Weights of a small transformer language model.
Architecture: LayerNorm before each block, rotary positions, no biases in attention or MLP, embeddings untied during training, normalized queries and keys, some layers without positions, some layers without attention, shifted keys, gated attention, exclusive self-attention, value embeddings, an embedding shortcut, skips across layers.
Training: a variant of Adam for these matrices, 7277 steps.
Each number is 128 + 24 x the weight over its row's rms, rounded and kept within 0 to 255. Layers, rows and columns count from 0. The size above them is the row's rms in percent of the matrix's.

# layer 4 MLP up, 1152x192, rms 0.1, rows 692-744, columns 64-127
size [107  99  94  90 101  97 100  97 101  96  90 104 101  93  98 106 108 102  98 101  93  88  98  90 110 107 109 108 111 107  93 102  98 104 103  94 108 100  97 100  94  94 105  93  85 100  85 101 107  98  95  90 103]
[[128 104 121 148 122 147  72 110 171 143 123 147  99  86 121  99 152 161 127 140 145 129 122 141 138 147 120 126 142 152 125 155 126 108 126 159 140 126  85 135 135 136  81 113 123 103 161 132 145 105 100 100 104 160  89 105 133 137  83 140 162 117 175 125]
 [123  94 115 128 102 139 133 144  78 142 116 161 138 140 111  66 116 132 110 105 138 128 133 112 124  93 146 155 138 137 127 121 118 128 129 164 179 127 121 153 143 138  90 137 118  88 136 107  88 139 119 118 103 134 155 151 148 117  85 128 160 165 183 119]
 [114 123 137 132 119 134 136 119 133 130 126 109 124 137 101  83 114 117 128 178 119 187 112 144 134 113 143 145 145  95 125 111 130 140 158 112 129 104 164 107 116  75 130 154 144 125 141 156 164 124 160 103 109 128  74 100 143 103 113 141 171 175 164 134]
 [164  97 139 177 109  76 105 139 171  96 149 134 103  94 149 113 196  96 127 126 121 116 119 175 133 125 108 129 142 122  80 135 109 125 151 105 149 112 150 134 111  77 136 150  94 138 210 123 156 111 157 120 101  98 131 120 123 151 113 122 125 136 108 120]
 [204  98 136 116 139 114 135 126 137 116 150 144 127  90 132 140 146 123 139 119 144  90  84 110 120 137 120 137  94 109 135 120 138 160 120 122 133 136 168  95 117 177 119 141 148 110 123 155 150 103 106 119 122 115  63 168 112 136 113 155 130 132 151 146]
 [177 124 181 174 159 113 154 143 109 118 161 118 128  96 127 126 114 166 172 106  99 153 144 146 104 122 124 161 116 149 121 148 101 115 144 102 155 126 139 130 149 110 102 170 127  90 103 163 121 142 126 122 148 136 130 153 103 118 164 161 160 153 173 144]
 [136 146 149 108 118 100 161 140 126 157 139 102 122 136 149 143 129 103 125 105 106 144 134 132 112 109 109 142 126 122 125 173 115 112 136 172 117 137 127 193 107  91 142 133 112 156 145  75 153  76 137 124 143 151 129  89 152  70 112 137 161 125 144 125]
 [129 131 160  95 158 146 180 123  87 108 149 120 106 104 123 125 106 124 104 160 112 126 152 100 152 118 154  92 163 136 155 135 157 123 157 144 102 143 126 117 118 102 115 176 138 143 125  87 156 117 108 118 109 131 142  81 161 167 116 151 184 136 153 133]
 [120 130 142 148 120 150 117  97 122 143 140 146 151  91  91  72 113  76 141 134 109 124 145 102 117 173 112 108 147 165 100 138 111 162 110 117  88 128  88 130 143 162  97 111 121  94 120  93 175 146 126 144 158 148 128 101 120 135 109 159 151 111 104 129]
 [128 123 163 130 141 132 141 129 113 143 130 140 123 137 142 131 148 122 134 124 139 124 105 170 163  88 121 131 134 128 144 112 140 175 114 102 132 117 173 121 124  81 121 105 150 119 112 108 139  98 144 111 122 112 114 139 115 116 110 128 109 103 152 115]
 [137  95 164 144 129 171 155 144  85 120 137  97 113  70 127  91 128  98  98 146 123 114 114 100 119 120 107 162  80 105 138 119 160 174 123 114 141 149 142 132 125 110 134  93  86 116 149 101 132 120  93 150 175 163 108 101 102 124 151 116 162  92 165 127]
 [201 155 155 113 104  83 122 123 104 120 127 133 164  93 131 143 115 127 157 136 118 174 155 155  83 142 126 125 144 151 132 131 112  98 160 143 136 154 124 117 157 132 121 135  94 131 109 134 150 195 152 126 127 129  82 110 145  75 104 155 121 129 153 147]
 [172 103 134 175 139 124 129 164  95 158 118 163 149  88 112 118 129 173 123 150 117 111 142 146 128 109 118  88 140 112 142  93 151 142 117 124 130 143 119 112 127 136  82 136 122 114 124 169 169 162 137 135  71 122 153 115 138 119  63 123 119 108 153 189]
 [187  92 137  83 126 126 161 142 128 128 108 105 112  91 174 126 113  92 124  99 112 156  96 113 136 139 120 102 108 170 123 147 180 102  93  95 110 137 134 136 148 132 160 125 125 104 142 128 137 164 170 151 136 100 109 151 131 133 156 191  82 129  77 128]
 [136 148 149 128  92 121 138 154  81 131 180 117 116 145 125 129 126  82 141 148 107 147 133 133 150 101 118 147  93 109 132 147 107 120 115  91 154 169 162 126 143 108 113  95 139 121 124 112 131 150 195 112 139 118 104  94 137 138 183 135 128 123 139 151]
 [109 107 131 155 169 132 125 103 135 124 150 101 141 135 139 104 124 133 127 117 153 128 123 121 141  92 125 152 127 188 132 117 100 131 147 185 177  92 159 117 119 118 111 141 131 129 185 168 139 101 130  92 122  93 142 127 103 130 116 150 113 115 185 132]
 [129 123 182 178  87  96 150 139 173 134 118 120  93 104 127 148 130 144 150 149  99 147 133 112 111 148 117 185 119 125 134 107  94 130 168 146 145 123 132 111 143 147 103 195 117 122 164 150 126 118 104 152 110 152 137 134 112  85 104 165 132 114 101 123]
 [137 143 135 133 150 140 134 137 120 134 129 135 137 126 128 148 137  81 136 166 145 134 120 160 120 147 130 102 101 111 132  74 104 115 170 148 180 121 130 143 133 156 138 177 145 140 150 133 147 125 211 146  87 113 111 100 119  95 111 144  83 132 110 146]
 [136 124 166 104 121  87 105 108 181 134  94 128 114  88  99 147 126 147 100 122 129 121 142 173 103 154 164 130 148 125 121 117 152 130 129 147 108  84 139 114 144 125 126 119 110 170 175 182 142 111 150 105  92 105 120  79 199 103  95 124 124 161 201 130]
 [104  87 162 178 117 114 131 126 118 130 149 130 101 101  84 150 114 142 137 172 133 152 107  85  86  98 146 132 144 190 100 147 144 105  97 112  85 151 130 134 123 139 158 127  84 123 140 143 122 141 116 116 165 106 153 167 112 147 134 127  96 135 137 126]
 [116  80 116 150 174 158 165 172 186 152 138 103 187 138 121 153 137  98 185 156  95 116 155 130 127 129 137 139  88 119 118 145 152 116 126 135 175 151 140 141 133 106 119 135 140 121 100 117 122 103 174 118 129  93  86 147 144 119 145 138 108 109 178 148]
 [134 127 157 141 118 138 156 141 111 143  89 119 151 133  77 147 125 103 162 118 152 149  92 142 152 134 103 146 105 124 189 139 137 129 118 108 144 151 115 116 135 165 121 143 108 127 102 140 112 100 170  68 136 116 160 113 100  95 164 133 112 106 136 147]
 [147 140 137 155  81 132  92 142 115 164 138 129 122 147 113  89 140 111 123 110 110 118 108 147 143 117 122 101 116 126 150 114 135 149 177 132 152 108 110 148 113 156 145 123 139 121 136  94 187 107 119 128 104 109  85 127 144 100 157 152  79  94 110 178]
 [127 138 117 141 153 120 105 120 100 148 104 105 106 144 110 104 147 141 122 117 110 125 148 159 120 161 105 102 118 134 160 136 134 136 117 172 121 133 132 136 111 115  87 151  86 121 120 139 128 124 119 127 121 112  91 149 106 161 100 130 130 154 110 171]
 [134  89  90 132 167 162 160 153 117 129 152 139 120 118 135 133 117 141 161 193 128 161 155 161 109  84  93 116  72 135 149 144 105 163 108 162 170  84 147  91 128 120  93 103 139 138 140 126 106 113 126 109 117 113 124 120 108 175 154 152 132  65 131 130]
 [165 114 160 182 106 170 110 118 151 140 134 112  92 141 151 160 118 132 136 163 165 129 121 116 136 127 118 121 147 124 116 165  96 100 141 153 153 100  92 128 133 162 158 147 115 154 177 133 117 111 108 144 138  78 133 132 110 100 138 155 169 113 176 122]
 [107 130 133 151 198 143 113 125 167 110 134 100 124 118 117 157 124 117 141 121 114 188 122  82 117 134 115 119  95 116  97 169 123 153 124 127  99 139 160 150 150 134 160 105 149 134 186 143 112 106 102 123 146 128 161  86 160 146 107 120 155 123  94 137]
 [156 119 142 114 120 116 130 100 118 111 197 156  91 140 118 117 130 127 125 126 111 113 127 107 166 145 114 137 129 106 157 143 142 216  93 102 141 105 102 129 130 130 152 146 145  81 123 127 130 151 139 121 158 142  73 111 130 162 146  77 154 129 120 142]
 [142  56 110 136 121 154 122 146 130 135 132  69 127 101 120 148 156 132 141 116 114 135 166 123 133 125 140 128 138 175 140 144 159 119 141 129 152 118 106 111 145 130 122 110 130 169 123 175  96 144  90 121 114 108 143  84 103 152 122 141 121 126 175 134]
 [121 130 145 146 118  69 157 155 146 148 141 108 118 145 164 162 136 110 155 117 139 116 100 117 110 166 149 114 129 122  82 139 117 128 149 120 106  87 125 170 167 152 138 105 137 132 100 140 129  64 154 112 105 141 114 120 139 138 132 134 143 109 110 111]
 [128 120 117 103 144  84 143 118 112 129 160 106 117 116 151 133 116 126 105  95 109 108 110 134 135 167 126 104 105 113 130 145 176 132 155 119 141 159 136 153 141 126  87 106 116 158 108 128  97 185 181 105 126 123 119  83 116 139 116 140 108 138 121 169]
 [150 130 129  96  98 117 156 152 159 145 158 123 210 112 155 131 119 140 126  98 109 117 131 147 131 118 105 166 127 112 135 132 135 133 166 130 110 113  88  76 108 128 133 114 125 120 120 151 139 160 138 129 156 139 162 114 133 109 111 145 101 161 112 115]
 [155 123 126 128  86 104 117 129 113 139 119  99 137 132 155 120 127 107 188 161 131 141 142 186  94 137 110 122 110 147 128  93 139  97 178  99 113 133 129 126 165 100 141 126 154 131 156 116 144 124 159 138 119 115  72 109 115 100 135 147 111 159 129 114]
 [144 106 138 148 165 139 155 122 114 138 133 124 112 129 137 151 110  93 138 117 121 151 143 128 153  90  74 126 105 148 169 131 127 119 113 142 107 109 171 111 130 177 100  93 121 126 134 109 123 141 174 130 148 129 153  91 151 116 113 157 151  96 175 157]
 [112  90 108 106 149 115 114 140 146 141 147 127 123  84 128 141 163 146 104 123 153 123 170  98 164 119 117 151 153 111 118  79 127 101 126 150 117 111  91 159 111 132 122 126 103  99 138 122  89 129 121 168 107 150 105 153 158 137 130 131 107 139 115 140]
 [136 126  98 155 114 156 128 114 118 134 149  96 132 111 146 129 156  93 153  98 102 102 108 136 138 121 103  93 101 138 115 131 105 128 123 122 199 121 123 138 107 114 127 100 150 113 117 158 137 163 112 151 164 123 142 134  99 140 118 109 111 112  96 149]
 [123  97 115 154 139 101 123 134 145 127 162 111 161  85 139 134 153 142 108 127 143  89 114 155  99  65 115 167 153 159 106 184 119 144 130 137 126 116 101 121 137 130 132 140 119 112 119 128 117 117 124 108 107 155 193 155 132 138 110 138 107 125 114 103]
 [109 129 127 118  97 106 125 113 132 150 137 105 156 150 135 119 143  96 141 116 124 123 123 145 130 133 138 140 108 157 129 138 141 153 166 126 141 150  86 121 140 138 161 129  81  89 134 139 123 113 191 150 125 131 146 104 145 111 166 148 128 124 141 113]
 [121 120 125 153 114 108 129 120 132 116 124 134 124  85 124 178 150 108 106 125 133  98 128 107  88  89 128 127 120 115 114 175 137 118 118 145 114 121 111 161 142 163  86 163 153 103 131 140 129 144  94 138 130 113 105 118 139 149 109 124 112 155  95 134]
 [125 137 120 139 110 118 115 121 142 125 134 142 124 126 106  87 118  70 157 154 105 126  96  89 139 145 155 152 145  96 139 114  78 132 112 137 171 161 121 130 143  95 123 122 109  67 127 139 121 143 110 105 145 154 161 105 115  83 156 112 145 134 146 124]
 [147  72 101 147 141 143 158 117 148 147 139 142 120 158 121 106 138 140 144 130 125 157 110 113 137 147 112 151 141 142 122  90 188 108  92 127 110  78 110 106 137 156 102 109 145 161 102 100 126  91 124 140 109 112  61 101 143  75 194 153 127 118 132 132]
 [141 116 139 170 157 123 111 139  83 156 107 138 136 137 123 146 109 157 135 154 118 101 105 128 125 112 148  88 154 178 102 149 181 102 117 162 127 128 129 152 126 129 122 123 147 126 101 129 147 133 119 109 119 139 112 146 154 125 122 136 120 125 152 119]
 [118 128 195 160 114 130 131 170 127 117 121 136 116  54 117 131 141 179 107 124 126 154  92 144 107 120 110 160 127 131 156 145 178 121 131 120 119 135  99 136 131 139 107  87 151 123 152 164 176 136 148 141 100 145 123 129 139 127 143 145 103 113 112 125]
 [149  99  87 111 138 120 119 129 120 139 106 147 141  72 139  84 151 154 187 154 140 159 120  95 112 124 136 144 134 124 146 168 139 144 164 159 108  83 108 159 104 153 118 121 104 139 133 109 160 147 127 134 113  62 111  94 142 132  74 154 123 103 116 101]
 [106 104 158 117 117  89 146 167 130 104 141 103 128 133  99 113 127 108 105 121 129 106 127 169 147 111 118  99 137 126 182 122 151 147 124 147 107 157 101 111 118 166  92 131 137 128 130 156 157 113 133 133 169 174 120 160 135  70 128 139 143 163 115 121]
 [163 114 148  95 151 156 115 148  87 139 138  86 168 103 153 130 127 138 182 187 124 134 122 162 102 104 132 105 116 139 132 125 126  98 128 174 171 114 143 131 119  86 164 107 127 123 112 112 157 137 128  90 142 132 157 128 138 124 125 137 156 140 114 160]
 [115 106 103 161 153 119 177 158 112 144  87 111 156 129 133 127 183  95 149 117 129 126 146 141 128 181 110 107 101 122 137 148  90 136 170 143 162 159  99 183 145 125 152 140 114 130 111 100 148 130 156 160 139 178  78 134 105 135 143 134  77  96 102 166]
 [146 111 193 129 147 112  96 169 165 149 167 111 120  95 126 111 119 105 120 131 140 132 122 152 122 119 140 134 104 221 171 132 146 144 120 131 109 109 130 143 149 115 134 132 104 120 166 205  92 112 127 127 129  81 114  96 104 144 135 130 147 147 139 169]
 [122 115 127 126 139 131 124 132 149 115 151 113 125  79 125 163 161 135 136 121 125 109 127 176 108  97 100 100  71 138 121 151 118 136 191  90 143 130  81 156 114  81 119 179 122 137  81  93 121 127  92 151 128 155 112 107 129 115 125 149 111 118  81 132]
 [121 104 151 143 117 123 128 108 109 141 136 138 110 120 103 155 145 173 116 131 123 163  87 166 153 118 122 181  62 152 148 129 202 104 124  87 117 135 138 123 101 145 114 141 142 173 141 125 100 112 139  98 124 128 135 137 129  74  99 162 145 101 110 126]
 [161 122 142 147 152 129 126 191 149 140 151 138 106  58 130 134 118  92 107 155 146 129 136 122 135  98 146 121 115 151 137 115 130 142 139 145 130 107 138 151 115  89 146 143  86 120 122 130 158 110 173  88 141 145 164 104 174 153 119 133 138  78 134 130]
 [129 133 120 125 140 108 102 151 146 161 147  86 134 158 126 152 131 128 132 173  96  95 122 112 126 164 108 131 134  88  86 161 163 138 168 160 132 150 160 144 124  98  87 105 104 118 151 122 117 143 152 136 111 104  48  94 145 147 108 168 154 153 114 113]
 [126 153  95 169 136 151 127 149 147 159 123 104 103 141 136 103 114 121 152 115 138 130 130 104 107 141 154 156 139 135 103 133 139 118 102 108 124  80 153 115 140 115  77 112 135 100 139 123 103 152 160 149 124 118 123 158 108  99 120 179 124 146 125 113]]
# layer 4 MLP down (transposed), 1152x192, rms 0.0895, rows 692-743, columns 64-127
size [107 100  96  91  97  98  98  98  94  97  88 108 108  99 100 104 106  98 101  99  92  87 100  92 106 107 109 112 113 108 101  98 102 106 112  99 110  94 104  88  98  98 107  95  85 104  90 102 105  91  99  94]
[[150 160 112 146  87 125 153  72  97 149 118 140 127 107  94 138 165 130  99 141 151 115 103 137 167 116 155 125  65 142 131 188 165 115 143 189 159 107 160 116 115 110  97  89 125 117 126 117 155  87  94 136  99 156 134 102 117 133 113 177 150 150 113 157]
 [156 110 118 106 103  95 153 125 130 127 105 128 118 152 101 137 139 102 131 114 133 150 121 127 114 109 158 156 139 141  87 172 133 141 151  94 146 176 154 133 129 173 116 165 106 140 114 121 116 137 147 131 117  84 133 147 154 163 154 141  88 139 125 120]
 [ 92 112 110 160 126 104 131 176 127 102 122 118 105 138 118 156 142 147  91  70 106  94  96 144 124 120 124 116 113 140 113 154 144 114 106 113 146 149 124 131 114 165 159 156 138 135 155 160 115 146  94 147 141 170 154 127 133  99 140  99 165 115 105 119]
 [108 150 112 117 132 148  71 145 175 113 129 123 124 114 157 141 131  69 159 130  94 140  88 153 107 113 187 124 140  90 178 103 142 168 161  96 100 129 127 138  64 105 122 140 132 114 191 138 126 128 128 121  92 142 136  93 113 130 144 131 137 109 154 122]
 [157 118 100 148 139 131 154 116 141 126 139  79 138 143 117 102 151  78 140 104 107 105 166 130 146 132 121 145 163 128 124 102 136 132 101 138 114 136 105 124  67 140 168 164 146 115 126 124 129 129 119  98 135 131 117 142 104 125 126 137  98 157 115  55]
 [121 106 133 137 153 188 129 131 116 132 100 120 146 140 153 132 105 146 116 104 147 117  99 144 157 133 144 173 138 142 115 126 124 148 110 161 102 106 114 126 150 108 113 118 135 116 109 111 148  89  96 135 114 167 120 133 124 104 132 173 143 145 150 170]
 [128 125 125 103 106  91 187 140 125 158 147 117 150 132 148 146 168  96 127 127 138  81 133  80 116 114 130 129 139 121 130 124 148 115 116 179  96 137 148 140 110 105 149 162 131 143 108  95  86 154 134 121 147 137 129 107 127 103 156 140 151  92 104 134]
 [ 97 101 139  36 113 135 131 136 133 138 136 146 158 136 102 100 156 101 100 106 108 143 133 108 117 137 124 143 106 129 133 139 133  83 141 117 104 152 157 175 102 169  98 110 125 133 129 106 143 131 125 134 112 130 122  96 141 126 133 134 113  97 131 160]
 [130 116 130  97 103 109 138 166 142 121  96 155 112 163  82 142 112  85 156 103 124 161 117 142 105 149 137 127 123 133 135 131 111 142 138 105 160 144 149 119 164 142 161 117 128 126 120 100 122 147 140  89 147  99 132 117 155 138 149 162 156 118  71 117]
 [128 169 129  96 146 148 149 135 140 140 131  85 110 133 109 130 142 177 107 123 118 141 156 122  97 141 133 158 132 106 126 147 130 145 130 173 114 112 124  91 125 101 130  97 124 117  96 133 112 177 132 131 178 131  67 149 129 101 159 123 115 116  96  96]
 [174 132 136 131  78 108 122 140 147 157 153 120  79 167 129 126 114 177 158 110 128 154 142  86 126 142 146  92 144 165 154 105 155  83 135 133 176  76 143 102 105 132 109 131 156 149 110 153 163 103 128 145 114 148 156 135  97  96 113 146 135 127 132 165]
 [120 151 113 137 125 145 184 123 102 117  97 130 106 165 163 163  92 117 118 142 118 135 181 149 126 112 123 149 109 115 135 103 138 114 113 117 130 152 129 167 186 124  90 124 113 112  89  98 111 131 121 150 138 119 102 130  96  99 149 152 175 126 131 140]
 [126 118 123 115 142 142 125 129 124 116 146 114 122 138 135 147 164 123 140 124 143 140 171 155 142 159 153 150 147 126  83  72 192 100 118 116 134 141 159 111 112 105 137  92 132 137 161 139  59 179 112 150 121 148 120  87 107 118  89 140 155 108 137 122]
 [112 152 105 166 136 152 134 133 129  56 146 138 133 158 116 141  92  99 137 123 132 135  85  97 152 128 118 104 154 134 109 130 142 119 158 130 143 129 146 131 108 146 148 154 137 134  81 158 105 129 113 141 147 169 141 120 106 128 116 162  96 160 140 106]
 [147 160 142 119 100 113 150 116  81  83 141  64 106 136 105 127  85 119 133 162 137 128 138 149 129 136 109 123 127 174 162 146 127 145 138 130 136 134 117  87 105 123 120 111 157  84 163 119 140 118 125 111 144 138 113 136 120 125 121 124 184 146 130 111]
 [140 143  81 140 130 140 118 104 106  96 110 108 128 184 126 140 109 127 145 137 161 124 123 102 132 133 120 132 162 144 131 132 147 119 101 199 161  72 128 118 102 149 139 148 144 200 113 130 107 153 109 164 126 132 161 106 129 164 120 126 117 104 153 104]
 [ 87 106 128 152 110 139 113 127 135 108 130 137  84 158 136 117 137 145 152 114  65 133 120 125 136  97 119 166 130 137 126  88 123 138 131 124 167 143 109 104 108 161 136 166 118 101 118 133  83 146 102 129 120 159 131 124 111 124 146 167 120 113 193  87]
 [141 173  88 134 157 105 134  98 127 132  73 111 116 142  92 154 113 117 115 151 154 145 126 127 109 125 134 120  91 126 164 135 118 117 115 113 152 109 122 123  78 163 140 121 167 102 112 124 129 115 136 148 161  86 108 126 136 165 152 124 112 130 136 154]
 [100 136 124 137 116 129 118 109  99 133 148 142 185  99 161 128 158 118 132 105 172 143 129 125 141 139 175 102 153 113 112 100 147 138 129 123 111 164  96 104 106 117  84 157  96 122 132 118 136 120 150 129 138 127 114 126 153 107  91 126 157 125 141 126]
 [122 133 116 115 119 105 130 115 175 111 113  84 120 134 137 150 103  69 137 139 137 142 150  63 128 156  97 116 178 154 124 135 142 119 139 116 127  92 121 123 151 111 140  87 149 104 110  99 102 112 162 131 170 140 175 152 141 109 134 187 110  99 112 131]
 [142 163 114  98 147 145 135 108  99  87 136 123 120  79 140 120 117 114 166 131 112 140  83 122 128  81 143 146 139 131 127 158  98 145 164 116 145 138  96 113 112 109 142 160 110 135 100 117 140 138 141 201 160 120  94 119  96 171 132 110 159 131 145 127]
 [164 106 137 126 101 140  94 141 121  86 134 100 176 143 141 112 114 143  68 156 153  93 125 112 155 131 129 126 122 116 156 167 151 108 149 153 157 116 141 111  51 143 138 136 128 134 165  88 134 151 106 152 144  99 141 126 128 140 133 165 134 116 141 105]
 [161 116 125 119 123 137 114 121 126 128 102 122 114 140 117  87 104 131 100 134 171 143 149 137 135  77 152 101 153 139 181 136 134 159 107 136 114 106 152 123 111 114  98  88 130  95 103  90 161 124 138 153 121 134  96  85 136  85 122 129 161  88 143 163]
 [142 141 103  95 149 150 107 171 149 161 100 126 199 141 139 100 144 123 136  70 112 132 134 141 115 126 121 143  76 150 110 128  94 141 112 121 124 131 109 140 131 141 113 156 150 107  99 156 134 172 123 139 135 156 150 157 154 123 126  92 115 163 104 178]
 [128 147  44 131 126 134 155 108 136 132 113  77 123 135  74 163 106 103 119 118 144 140 166 171 141 148 120 150 130 120 134 132  97 155 139 141 146 138 118  96 117 128  94 126 107 123 119 120  96 121 155 168 116 112 104 151 110 144 121  85 109 136 105 141]
 [138 145 142 168 122 143 102 131 145 148 104 110 123 151 119 121  91 142  89 163 161 105 120 113 129 151 118 131 163 127 114 111  96 119 140 155 128 123  61 158 169 141 151 127 143 148 117 107 153  86 108  80 122 145 156 131 179 135 190 185 131 127 117  97]
 [113 178 115 152 120 151  90 107 139  93 127 116  92 131 135 119 140 125 135 149 109 162 194 132 148 165 213 145 150 116 118 165 103 133 156  89 100 137 133 134 120  93 144 123 108 113  83 139 136 155 128 116 145 146 132  80 108 163 129  88  79 135 120 136]
 [144 120 163 134 138 102 145 129  93 123 144 151 141 148 138 128 165  98 162 109 112  80 127 155 142  97 169  91 173 118 125 101 140 137 129 135 168 137 136 101 137 118 158 133 122 128 171 169 130 160 111 130 131 153 133 112 120 113 112 104  70 125 118 133]
 [117 126 173  97  96 129 174 135  89  98 109 144 144 144 169 118 147  96 164 105 147 129 155 103 128 177 164 123 111  94 141 177 123 125 143 114  88 109  95 128 113 111 135  83 117 108 140 124 118 133 125 139  88 129 123 115 118 139 153  97 113 138  78 111]
 [111 153 105  94 167 104 155 165 161  69 126 129  75 124 169 155 136  86 100 102 132 120 121 119  59 110 156 168 131 153 126 120 115 120 124 134 122 162 135 138 142  94 167 120 115 126 119 151 121 138 145 135 135 144 117  99 120 145 142 120 124 132 138  99]
 [128 105 131 101 127 167  71  66 172  97 106 127 118 142 158 151 109 146 113 148  83 103 132 131 148 111 108 127  91 102 143 130 116 119 127 118 150 147 105 104 109 143 124 129 120 171 106 131 126 156 137 101 149 137 141  89 141 100 143  88 139 112 138  85]
 [123 144 105 194 158 210 112 106 136 104 107 139 108 196 134 140 118 114 127 124 117 142 116 156 185 142 100 136 134  84 121 123 122 125 122 163 115 119 110 135  93 101 109 150 110  82  94 112 146 113 144 171  87 122 119 116 105 137 136 142 147 121 112 133]
 [120 140  99 152 154  88  91 159  93 112 137 136 101 162 155 149 110 137 152 129 127 181 145 139  73 110 100 154 151 137 163  77 123 147 117 132 117 117 119 116 141 114 133 112 143 147 121 145 116 151 110 134 156 116 169 137 135 131 148 107 109 110 160 129]
 [ 60 116  97 120 165 103 124 128 169 157 103  97 175 103 163 119  80 131  96 136 123 177 188 128 173 164  86 118 132 117 144  92 128 103 118 128 138 130  92 128 125 123 100 114 133 173 123 144 149 128  89 137 129 108 119 112 127 120 147  95 118 116 124  90]
 [100 143  86 107 130 144 163 157 126 148 185 118 129  85  93 124 125 131  83 122 111 158 182 126 140 119 109  98 167 130 125 141 179  65 122 141 116 132 131 125 107 114 134 160 118 150 131 133  95 114 141 139 122 148 157 124 154 162 162 149 105 110 131 139]
 [106 155 118  71  62 158  60 132 126 139 120 109 141  94 106 115  77 138 132 153 100 121 179  87 102 108 101 145 158 120 145  86 113 124 110 124 101 118 127 140  68 168  78 132 147 127 128 112 125  98 139  70 114 124 146 100 116 118 116 108 140 125 136 124]
 [100 131 140 148  92 104  98 145  77  94 125 124 112 144 166  72 107 133 113 138 148 113 169 151 162 162 170 138 147  78 157 121 175  94 135 134 136 130 163 144 142 125 172  73 114 116 108 133 109  92 134  92 115 118 174 142 103 163 144 144 111 103  86 112]
 [ 94 141 121 147 117 139 131 114 126 146 106 105 122 133 141 139  98 120 113 135  90 185 112 140 137 143 140 134  96 117 126 134 127 114 147 124 151 192 132 104 144 152 136 130 107 136  92 128 114 135 109 127 111 137 129 153 117 170 148 120 113 149 142 153]
 [100  73 146 135 115 127  74 137 110 101 174 121 123 105 140  92 113 139  88 111 107 126 100 115 142 184 124  91 103 123 105  71 159 125 153 127 146 160 133 111 107 125 104 128 110 182 124 114 116 151 172 161 116 129 132 106  98 134 120 129 164 148 160 121]
 [106 112 143 153  95 106  89 180 170 117  91 121 101 152 150 181 154 132 130  94 117 117 106 127 125 166  94 103  97 139 132 129 133 110 100 128 209 139 126 136 121 166 160 145  94 114 153 118 160 139 133 130  95 159 159 150 122 158 140 126 147 120 127 192]
 [133 118 121 125 137  90 118  70 116 116 133 131 128 115 171 129 149 160 132 107 120 164 133 132 136 132 137 150 140 141 105 149 170 107 114 170 127 114 135 113  70 138 118 103 119 166 118 122 150 122 121 135 113 119 137 121 143 100 113 170 120 168 101  89]
 [101  96 135 105 114 108 133 168 142 138 103 142 122 136 133 110 106 106 137 113 140 131 116 142 149 179 142 150 132 167 147 109 114  91 116 145 144  94 130 173  81 137 152 140 162 134 139  97 195 171 138 189 118 140 156 133 132  97 129 121 147 132 158 135]
 [ 67 105 137 126 136 168 143 117 143  80 140 153 131 128  81 159 117 160 147  95  90 121 120 182 130 138 134 118 148 115 160 117 144 127 113 115 148 115 107 112 127 115 144 188  97  95 155 124 130 136  69 120 171  84 137 148 196 111 123 131 158 120 145 124]
 [141 173  97 112 148  69 115  89 117 102 136 138 135  96 109 123 140 163 141  87 136 117 130 141 110 160 119 129 164  86 150 115 147  71 112 133 171  96  77 110  76 166 105  91 148 171 112  74 117 172 133  84 109 109 105 130 188 127 137 113 173 103 128  83]
 [103 114 161 165 138 117 146  81 108 131 169 111 169 174 159 132 105 171 134 130 133  82 145 146 127 144 115 106  92 114 117 156 130 106 139 138 145 160 106 155  81 114 116 134 128 160 122 139 138 125 178 137 104 103 126 151 113 131 114 108 116 136 112 132]
 [ 98  92  95 122 132 141 123 146 112 148 170 117  85 147 100 151 173 191 116  87 145  88  92 135 133 147 153 117 125 142 190 119 177 104  96 131 152  94 158 128  92 129 123 126 142 138 135 112 161 115 192 153  87 149 111 168 140 154 102 164 120 156 115 141]
 [163 156 150 129 104 146  77 127 141 120 153 116 136 125  97 124  84 113 134 102 138 108 192 116 120  74 144 147 123 141 165  97 107 127 149 150 102  96 121 155  99 131  97 162 106 127 109 136 104 160  85 136 130 160 201 144  98 123 170 104 127 136 155  93]
 [130 111 109 151 119 126 114 183 155 139  93 167 112 124 131 153 150 134 132 189 131 114 121 134 166 129  88 134  63 115 121 152  90 165 136 109  73 101 136 153 152 116 107 130 118 111 129 163 120 138 135 121  96 106 110 134 147  98 139 161 176 151  74 155]
 [126 156 143 137 133 108 124 117 141 103 124 128  95 133 132 157 138 154 155  46 138 140 107 119 184 128 129 147 152  87 126 137 132 149 101 129 140 112 131 127 145 117 130 146 110 120  68 140 132  88 133  79 121 101 116 100 149 127 162 125  94 151 138 142]
 [104 146 122 126 144 175 130 143 115 152 117 142 138 147 148 125 153 116 121 132 156 147 116 160 135 100 136 115 132 188  93 106 145 124 169 133  89 145 106 143  59 106  93 128 103 125 114  93 123 103 105 123  92  95 153 151  77 129 106 141  99 100  97 126]
 [139 131 110 140 119 166  99 155 150 107 174 124 114 126  77 137 123 132 156 155 166 153 129 151 117 108 116 137 125 121  98 135 125 131 138 143 108 124 128 166  43 142 108 181 125 103  91 148 181  80 116 115 133 145 138 131 103 136 129 112 122 103 120 102]
 [121 139 147 136 110  86 111 154 152 139 114 126 135 105 163 104  91  86 146 145 131 112 100 144 130 100 145 168 127 111 101 109 124 130 175 116 123 159 134 129 159 113  51  91 170 141 133 139 127 146 122 119 121 103 109 132  67  84 161 101 148 157 131 169]]